Weights of a small GPT-style language model, trained from scratch on English Wikipedia: vocabulary 16384.
Each number is 500 + 50 x the weight over the matrix's rms, rounded and kept within 0 to 999. Layers, rows and columns count from 0. Numbers have three digits each.

# layer 8 MLP gate, 1344x512, rms 0.11, rows 780-822, columns 128-191
441534517478500453472536570474498516508496549520551512470495565497432578493473493479515450525460534593476456536519503506528454563555551467551468441419481483386558568486450529530562570536484585
509514523449466453488518522589539394501442563542549456600597554486529457504508561507549502513469499608425500518461487468434586523526473460543584434411486473502486454531592486489503567522447499
568496354553493544530568512476515543514533532550473448494350450556502513496543512579540479452509422542594470427554448511458504451482566445571497472485582514515551450513446549482441461543600414
499555442444593552530467515429478470589537443616485548436485471530518563541587489567568514487471525500470484516524620517540569456565496545503511450509468581487525562510545401491529475484485525
539512462376530511558386551443489444484434531529473523455485432461500524472524454430481513417484515528433519494480540541433511443470498558488547540422539546504600547548551485393585404448479479
453481559468562457543545482537513524466538554570446458480541483521502589531452560476494393499430476434485473492469452501547481495550540488553444470556459535497500467533534503509603523514594455
562479488517502478596523490459535455499491552464477541481544495562367418477556508514462525405452482601492442497541451506591503468496470479434529443471480518559437515517484461527407493481452554
469460550467611503437490422472451463528530530470589556499534449528426511480537389479498547597483517499524525484493538506452452514522583397486438573566457479519518439515489487546492474465441576
567435464505480469552513469444548577506463453366485559557504534578526543495511419519450519455473476541493519562515538532496486493515479377547411682500545523449534628518531500503542535527472544
492571501481402456485441530446455456460532526556495526573479485554482517536480538503464508606553517512537496558617488447479450525493553549466511514475415431494555498490445437461444510593472513
484505360535416553560483478524508473472433537499510512529453495507481504488446476494506454501488522439540554489498501519527533517536547538415501479566502435443509512492466487541465502570631580
498432445531573574477531497540467473494527506460561468430550513474565562440557418533543453406466427507459442562557502553482464561515504534528558541494484530569491524491512507550413523548473419
488509490472479498519364490502377512544528595491492540503563510506468442472429465519544655529502553475554419522475504511557565432524423455514457413602547551526506436543579484544543476350441471
575484485559494459473522509541465545519454504601556547388492541525505463399519466520548448553445570529470556478535482525503427466565461475490521460453461494598574494463457516545499481528506458
544470474445465565510526529651416503481401506480487478530532500496475432493533505479475430489480434521443416543490508489540518554437515522510432525487388525583517500615472491492479506483516536
485483496527572534535466525480541545538505436556449462493476520473534454513491587528505456450518551500497473551546457561454537464451435448475454480396477485487489560529482523601449441508534484
520482427608487522457512493504402487457481499475478554403528553477505514485518470526472556483474422458522525554492466586467436582494463503458551517506501505476472524479462392516526394515536530
481503573590530556485513546419406541485490519531550495517510437535547485472509473513469541495475483466557516506429551462426584448538442464363511542489582451525588542446491624486499549414594505
479463415507455599583537453455567474559483570472438583433492576439424481554489480457574403522496495363581467463520476550523555453526458504548565429471508424483470442456508510580502499454481472
459565514488396524484474503416432480578516488471569578574420443515457500568470553506534528432463461495515416489447568507465466538457576530495494500522472495582475481425546479480373586468507563
520442546444405599512428544489582476442508550527463511468486483560519508469574615483447520506497396535470430564473513478567539524572543439487412500432457468534492494501623466512445386547452465
358534517560467525530411569447394495506544507535496439535442496501516583509443478569511463510454467501498508514576460493490507507451560529479527432442536460484522500547548590452532497569448453
431513436520564452540552553504493525516520451476516470543611578512539398498497487566499449546530567507506538503520616475505596541566534491484516542546505536383527595551492560428450492549543583
384539437525417625469463481507432561472486473536493444576525495447469387502512553438456472425498486457434538539538542469426490474507467519533549427505441521539467490473481520467519510458497545
509419543541321517548518531437429491558566527612520477549451503522586476503382544475518520481564457564412503467438486425480399473447508466511476446579437468489557515585524543552532521484507462
449504535519471533508486514514550443438487428460455538452375491393477532507528468465525490556470433573569531500567581517474470473547530498446400531559566547446562531480489517495493438519549537
554544525501465486460539465506484533545475421396477573600458582487454567478492500504637474394500397499551558546413551489553454480670519493430466511470459487457384500519512422509435537484514565
582541544465509458524472453483476600519482478515542481513596514457517503497476497537505551402535404543514573491509486524469597494497547522542483369479460523520465508607471387496382444448543606
574492438506559544406455486464596439448460436535577466523530443513491508517623445502511418482444407518502551501545529413503539367500525473526449484500479529601503455541427381439510492501458384
593611508538504507434495522586455483407493551485463473380602417446609453453458414468511598441525451516448474511446445641469550505492574511363450536461456459502495460461401428472508441520457530
475489495458521530452504503540445451557519540614565404524476517555463463573480493448481482489458452457472456531558524541497459462464421531539516502464589538460478479516494517367486478575465452
528509551590477474564595507522539429482515472489542450535502545557494483438527510504488528485504560454418570416555479541489482472529502512470463581518461480550514557536494501458550490477471449
483552508508523500401457467557557481417432492517537399407522583504504497534582549480448495519474558480530461448471453498450499414491541444498555500474355465495582465434591524483594510519570543
606466531405484590487457556446535496540562503509527546490581420465523497495451534533400506441537504462587578538543527540506549495499565519559472515544532545440420630504450518624499532565505384
560509496502530466626528449477538492501523522420540534563541523571462490476544538452494443487504408571495479532563538457513608436534456468628526472472457495496397500509474527513521472512536580
541500566528451522519449531557566578409570526532435560508568533470492537516482567523472488511502499528481532620456532474399520570484428478511518526523512455501410516525536509529461559545488514
585480475512497537470450534505518460487629529486521470433511475440529540592479444498453552550559455525479446562423500464512452473434460560551443586489515466560533548589474602586459438511484441
484489454535526433381470494522493487422435451442448526513482531580576467531451552559516488469493581500555517455382506574431482505513482513513499496476561468458516522502536480504365488545557418
459511529499468519449609446532549465574554497438469493478504582458502478503445631527543458429398527499486590443416501471578469556487539463478539589523588559459504482506494426505589463430556469
565489467443419555531496580397495560603508448501477439601557514484556485502413503531441515530445578592501493606476539423496369508520464566403521518507514443473574517554495462513541588468496576
592465446535531497494540418466466481550508518584504473478518551479593547473497555503476451463600510635557387497538551525459468540541549523553516426558511480387497437495562434489556524463491474
468527523501406443594517568470617449502378506494437522472519582535521499582482568476456515435563523522464395522549513436509588505557554605542473507444471525552483529475524489463533525473547473
462536459447510467493441398480416491481551482556477578425440548480402490525444455481547456475511498460546483475429456602469486537492480559431418559535495477528455429512502488445532517506520427